From a checkpoint of a small transformer trained on Wikipedia: 8 layers, 5770 steps.
Each number is 128 + 24 x the weight over the matrix's rms, rounded and kept within 0 to 255. Layers, rows and columns count from 0.

# layer 2 attention output (transposed), 256x256, rms 0.0692, rows 53-57,117-121,181-185,244-248, columns 128-255
[[166 131 133 142 132 124 166 139  84  92 104 144 155 143 117 151 146  87 144 126  98 125 130  99 117  78 172 128 193 116 138  81  89 159 132 157 143 153 131 112 134 122 116 149 121 136 146 128 110 131 149 129 130 111 105 123 115 199  94 152 120 130 181 122 125 143 151 156 163 133 147 122 121 160 205 129 117 140 112 158 149 138 118 167 112 125 127 164  88 132 144 135 152  97  91 116 144 129 139 112 119 104 126 115 114 126 104 153 168 113 122 153 145 118 145 135 147 164 125 105 170 151  83 159 127 154 151 147]
 [118  87 109  81 156 120 113 156 152 116 118 113 116 126 154 150 130 156 104 120 136 126 116 152 138 129 131 142 128 127 153 135 160 135 102 103 140 131 146 115 121 123 115  92 137 106 124  88 143  87 175 128 164 161 149 133 116 122 148 127 115 126 110 121 157 107 144 123 141 133 136 121 146 138 119 136 179 112 143 127 110  89 118 112 167 181  95 140 117 137 129 127 108 124 158 149 104 121 130 107 134  96 123 106 149 121 166 179 132 113 119 119 136 101 110 101 127 117 146 140  84  99 124 137 138 140 139 154]
 [109  93 126 124 160 139  96 184 143 142 108 122 114  99 139 140  99 198 118 103 146  98 137 140 147 122 144 158  96 145 135 127 142 150 181  87 143 126 134 157 177  98 132 126 137 120 138 155 134  76 196  88 121 123 144 114 117 104 106 134 153 141  62  60 139  98 101 144 128 140 145 147 119 104 120 126 183 125 120 156  75 111 128 102 165 124 125 157 132 177  96 126 118 107  95 130  97 100 155 110 127 116 116 118 166 168 169 164 118 109 107  93 181 151 106 129  83  89 166 110  89 105 145 163 128 104 107 143]
 [ 82 139 114 104 108 150 153 127 111 152 156 139 140 134 127 114  96 131 112  92 162 112 162 158 148 152 127 122 128 160 103 126 162 126 170 131 119 128 122 141 165  87 112 148 106 142 120 149 107 103  96 133 110 105 148 117 178 139 129 115 153 129 100 115 159 122 126 130 121 126 141 153 140 120 160 131 141 152 102 107 125 166 137 121 127  90 108 101 116 127  98 128 132 116 125  99 134  98 151 143 132 106 126 154 107 128 153 149  91 121  94 112 132 124 130 105 115 139 149  84 128 107 138 135 138  95  98 135]
 [157 120 167 140 126  93 147 156 140 126 113 120 118 122  86 152 121 165 125 125 153 151 100 143  90 102 206 130 136 147 117 104  94 127 155 148 179 122 111 139  99 113 107 146  83 142 158 161 128 112 132 102  96 113 114 134 114 147  82 131 179 113 122 103 136 157 126 101 113 122 145 139 110 135 153  99 126 155 152 156 109 140 134 100  93  94 167 169 124 148 152 153 151 107 112 138 110 130 177 133 119 136 153 129 117 141 101 138 121 106 121 117  94 100 156 171 102 103 175 125 145 129  91 139 139 141 139 152]
 [156  90 113  75 174 183 129 105 114 108 148 114 134 140 132 142 165  95 172 121 102 117 106 119  95  50 113 103 129 133 155  98 110 180  90 144 130 147 159 138 133 158  69 140 153 143 177 117 141 142 220  97 153 130 105 105 104 187 109 184 111 151 148  87 116 103 147 127 129 106 114 116 152 180  95 131 173 117 103 201 121 145 126 135 128 134  94 109 100 113 128 134 112 139  90 122  95  58 136 103 135  83 129 135 114 155  89 193 197  81  68 162 140 153 183 132 134 136 135  96 164 152 110 140 129 104 176 123]
 [169  93 160  71 147 129 126 178 100 128 112 135  96 142 120 165 120 116  97 126 173 109 105 176 137 138 148 163 140 106 119 121 163 171  83 102 168 119 145 121  93 142  97  98  94 101 115  73 137 127 136 132 167 119 131 117 122 168 168 105 105 132 123 148 122  83 177  99 145 102 148 109 148 142 148 127 218 117 134 134 129 129 109 168 141 167  69 190  54 177 131 109  79 111 143 135 125 114 121  91 141 111 116 108 119 152 124 222 103 118 112 133 183 117 106 127 144 153 119 126 116  89 140 158 134 120 100 152]
 [147 130 155 114 132 132 119 140 118 141 109 103 105 104 103 168  82 159 161  94 160 135 123 155 117 119 140 159  94 134 128 136 128 133 153 117 164 121 135 146 142 106 123 122 118 125 121 143 186 122 161  96 113 124 121 107 127  99 114 136 155 144 108 103 135 101 140 134 145 135 135 154 115 117 130 127 145 131 147 172 108 124 110 129 147 107 104 146 131 209  84 115 131 109 136 131 111 114 124  93 139 145 129 134 136 121 125 165 137 113 140 132 150 128  90 128 116 125 151 124 117 127 145 157 167 113 128 122]
 [ 46 126 125  79 114 133 133 128 125 108 164 108 153 155 103  88  98 154 139 104 122 158 174 177 151 107 103 129 113 188  79 147 159  76 168 128 101 173 120  94 143  73 122 122 155 135  71 112 149 164  72 129 125 136 128 125 194 149 137 167 150 123 121 129 238 115 120  84 125 134 144 150 132 110 105 146 116 212 152 129 154 166 119 128 124  53 103 100 135 146  68 132 146 100 139  97  78 132 110 154  92 108 123 151  99  95 162 158 126 104 121 124 114 109 159  84 127 113 140 125 154 113 145 140 129  71  73 133]
 [156 159 117 114 146 138 107 146 116 157 107 103  81 119  89 131 162 184 176 141 163 137 110 197  79 111 170 127 114 161 119  94  91 104 144 126 196 105 140 149  83 121  94 121  87 122 161 154 166  99 154  66  50 119 162 129 162 131 107 116 163 150 141  96 127 144  89  66  89 110 142 159  85 133 117 146 104 124 159 213 114 101 135  47 112 127 150 133 147 156 120 138 118 112 135 176 104  71 162  95 100 153 135 124 100  90  89 174 156 113 130 131  57 106 132 146 129  49 198 142  97 128 129 153 129 140 166 111]
 [101 192  94 147 114  92 142 168 140 155 103 140 114 122 155 122 114 146 172 146 135  97 126 121 107 137 149 138 136 119 124 156 127  89 164 134 136 120  87 122 157  78 116 175 151  94 143 123 126 151 175 171 119  96 159 120 107 133 121  90 128 124 155 164 122 169 130 156 147 116 132 142 157 124 163 127  95 122 123 158 110 103 117 138 110 165 138 171 170 119 184  94 131 128  90 140 134 162 113 140 148 125 146 122 154 120 184 131 122 176 171 132 146  94 132 164 129 156 134 194 181 101  84 125 136 178 137 150]
 [150 135 101 122 150 135 150 122 140 139 140  99 123 129 144 142 112 169 120 136 124 131  95 152 122 124 116 107 125 150 103 106 124 121  94 132 134 138 107 101 129 112 157 201 128 122  95 156 146 119  95 104 105 136 114 162 137 113 163 150 115 116 152 105 118 136 203 118 111 124 131 106 135 101 138 136 112 137 119 145 155 106 175  83 175 156 142 183 179  62 146 114 151 154 197 107 106 131 101 110 114  85 156 119 110 158 144 155 135 165 153 140 107 132 136  99 103 128 127 141 100 115  95 128 162 165 148 132]
 [137 169 141 138 103 134 162 121 142 111 101 117 124 103 145 151 126 119 113 126 134  85 122 138 120 120 112 127 119 146 124 134 139 138 157 127 120 114 113 152 193 109 161 182 131 131 108 192  93  87 139 112 137 109 140 167  97 148  86 144 110 138  94  94  99 151 139 151  95 137 147  94 143 133 129 159 131 136 113 157  87 107 151  98 130 112 138 181 148  78 128 133 138 155 136 106 123 112 120 141 139 124 140  90 107 163 130 156 100 174 120 105 119 116 157 158  93 150  71 124 115 126 120 141 158 139  97 124]
 [ 62 158 118 123  94 118 146 112 158 164 116 155 145 127 180 113 128 102 110 139 145  67 157 136 160 173 116 112 161  87 158 125 178 128 131 139 102  96  97 177 104 107 131 120 121  94 159 158  85  90 165 146 144 103 194 106 157 133 147  63 123 135  94 129 108 174  81 165 137 140 156 122 142 142 170 142 103 125 146 137  58 131 131 156 111 116 133  81 141 130 126 178  81  80  94  95 157  94 123 141 164  90 136 126 149 116 115 128 115 123 105 122 110 166 153 173 122 153 141 135 146  99 121 138 127 124 135 132]
 [130 129 170 110 107  78 138 129 149  74 141 146 150 109  93 127 123 100 123 144 157 132 155 126 153  88 121 167 134  85 118 143 122 100 145 147 132 134  81 114 181 148 107 154 149  95 135 137  86 111 169 136 128 137 110 147  93 150  83 137 117 110  82 118 126 190 121 111 116 102 140  96 164 152 121  89 173 124 119 140 123 131 129 106  92 123 109 162 139 114 148 179 135 125 118 162 109 153 156 163 130 145 132 114 117 113 125 141 144 143  61  99  94 104 117 176 127 131 130 110 130 133  95  94 128 138 105 141]
 [119 126 121 148 146 120 147 134 112 150 126 120 108  90 118 138 133 127 172 147 130 102 126 131 103  95 154 118 143 123 142 133 123 141 120 123 164 156 136 116 130 117 123 141 134 140 154 111 139 105 126 142 110 157 139 151 114 112 118 124 144 124 110 112 120 133 112 137 145 136 142 107 175 133 125 114 148 144 127 134 136 130 146 140 137 124 125 133 115 142 154 139 148 114 156 115 115 118 130 104 161  88 147 139 119 122 124  96  95 103 155 142 108 131 130 155 117 142 128 138 151 131 113 105 130 120 126 135]
 [ 90 116 118 108 105 140 138 131 165 152 146 152 103 145 146 114 152 117 132 130 146 149 122 135 121 124 139 129  66 144 103 167 127 115 149 125 109 115 111 138 139 132 147 118 118 134 128 110 116 113 100 111 121 137 185 123 135  90 122 119 132 128 104 154 144 120 104 120 119 130 118 162  85 114 127 144 122 120 133  78 138 142 114 135 137 117 170 110 143 115 124  99 120 156 139 143 111 160 129 141 136 167 129 134 141 154 165  84  98 138 124 117  88  98 142 131 113 115 119 161  94 130 144 120 111 127 109 125]
 [108  97 153 150 105 154 121  96 117 117 143 132 138 113 118 147 162 117 155 147 123 159 139 109 116 163 102 125 134 123 133 137 147 101 118 109 119 108 106 127 129 125 126 120 164 171 135 141 131 139 118 143 118 138 123 131 135  96 150 106 123 128 121 149 108 151 120 128  89 170 146 144 149 130  97 126  94 127 135 124 130 125 102 112 112 123 120  90 138 112 155 118 162 127 124 121 124 135 123 146 104 128 133 136 152 134 101 108 137 153 135 142 116 109 133 119 140 106 120  86 132 102 132 133 126 148 136 128]
 [119 112 162 149  94 135 102 122 121 115 152 141 164 132 123 140 202  95 113 149 120 153 122 119 110 161  94 128 158 125 142 145 126 142  99 109 111 134 124 109 111 131 109 102 144 158 128 108 124 112 162 168 176 128 108 161 137 148 155 114 129 121 129 143 135 163 125 111  75 144 147 157 161 112 111 124 104 123 127 105 107 135 128 128  99 112 122 124 122 101 145 120 145 134 142  99 142 120 142 130 114 169 118 120 123 109  92 118 114 129 134 134 139 128 147 115 115 137 121  97 110  95 160 143 144 126 146  94]
 [155 118 156 137 115 104 138 144 126 112 133 119 112 159 117 109 162 127 130 111 157 133 126 130 106 140 196 141 146 123 137 100 108 119 141 111 116 117 162 148 128 149 142 143 104 158 129 102 159 136 138 127 105 134 121 114  77 107 120 160 115 124 138 152 100 106 157 110 100 139 110  98  98 162 157 117 103 124 128 142 131 118 142 128 129 127 169 185 124 101 152 144 129 147 147 123 137 141 152 110 136 144 103 101 136 134 125 138 137 148 127 120 110 171 120 143 112 155 130 120 128 157 108 115 138 151 158 102]]
# layer 2 attention value, 64x256, rms 0.0776, rows 53-57, columns 128-255
[[137 155 180 147 109  88  96 126  93  78  95 141 156 143 113 130 134 162  82 135 123 143 132 147 126 147 131 238 123 100  98 105 114 165 151  77 173 138 170 103  91 119 125 164 128 133 110 143 116 160  79 129  99  88 107 131 138 125 110 209 140 118 132 124 110 133 125 157 113 140 136 126 116  83 159 117 110 117 138  82 112  99 105  87 130 105 139 120 149 151  86 162 136  84 105 131 157  88 138  95 125 142 153 126 143 117 103 117 114 119 121 132 146 149 106 150 148 147 150 127  92 141 116 154 129 134 115 119]
 [109 122 155 100 110 101 103  90 130 127 121 104 127 131 123 128 125 120 145 118 101 142 103 151 171 124 164 150 128 156 141 137 117 136 134 140 116 130 169 107 118 101 102  76 144 142 173 108 146 135 154 153 120 126 121 135 150 146  85 174 141 143 164 133 117 107 136 127 139 159  94 108 101 121  92 150 103 127 148 120 146 103 146 131 143 132 130 104 149 139 119 116 172  79 190 155 106 154 133  96 131 166 158 130  39 119 148  97 118 103 111 134 117 125 156 104 130 120 151 177 139 135 156 115 134 141 156 121]
 [116  98 109 121 107 144 110 136 108 148 144  96 115 137 155 109 127 168 142 129 139 154 140 127 128 120 119 136 128 105 140 111 107 113 138 119 145 131  98 115 126 151 122 124 150 120 122 131 118 113 128 136 123 158 162 105 130 114 136 124 125 112 129 142  87 134 130 137  81 145 141 130 102 146 127 121 106 142 121 126 105 118 139 124 111 136 125 130 135 121 138 158 157 142 123 131 118 132 176 149 135  82 157 130 132 162 136  92 120 121 101 122 137 142 123 117 129 125 129 180 122 143 109 106 154 140 135  95]
 [120 152  54 101 135 158 142 120 143 137  94 120 100 129 115 104 102 100 148 162 152 156 154 124 100 129  79  84 153  61 136 148 122 152 159 141 137 116  97 149 132 158 101 147 109 157 117 166 113 108 128 131 151 103  90 157 129  81 135  68 140 121 147 149 116 144 144 125 128 145 172 109 183 141 125 133 160 163 134 147 122 108 159 129 121 163 158 178  97  74 168 153 112 149 124 164 144 135 125 143 137 150 116 160 113 132 152 151 140  87 118 139 121  96 117  67 123 134  97  81 105 128 118 141 122 140 130 134]
 [143 146 132 138 150  79 113 146 134  78 162 104 170 105 103 130 124 141 130 138 101 153 142 129 133 112 164  71 133  87 109 123 166 201 127 137 152 143 129 120 123 184 121 173 133 113 103 129 112 160  50 145 124 128 132 127 122  91 133 148 124 131  73 118  88 108 155 166 133 122  84 123  89 125 162  98 121 166 129  85 125 153 143 180 128 102 139 100 112 100 104 145 117 138 185 114 127 137 171 160 114 125 112 138 114 161 123 115 128 131 105 111 168 123 121 143 136 117 109 110 219  98 103  95 122 125 106 121]]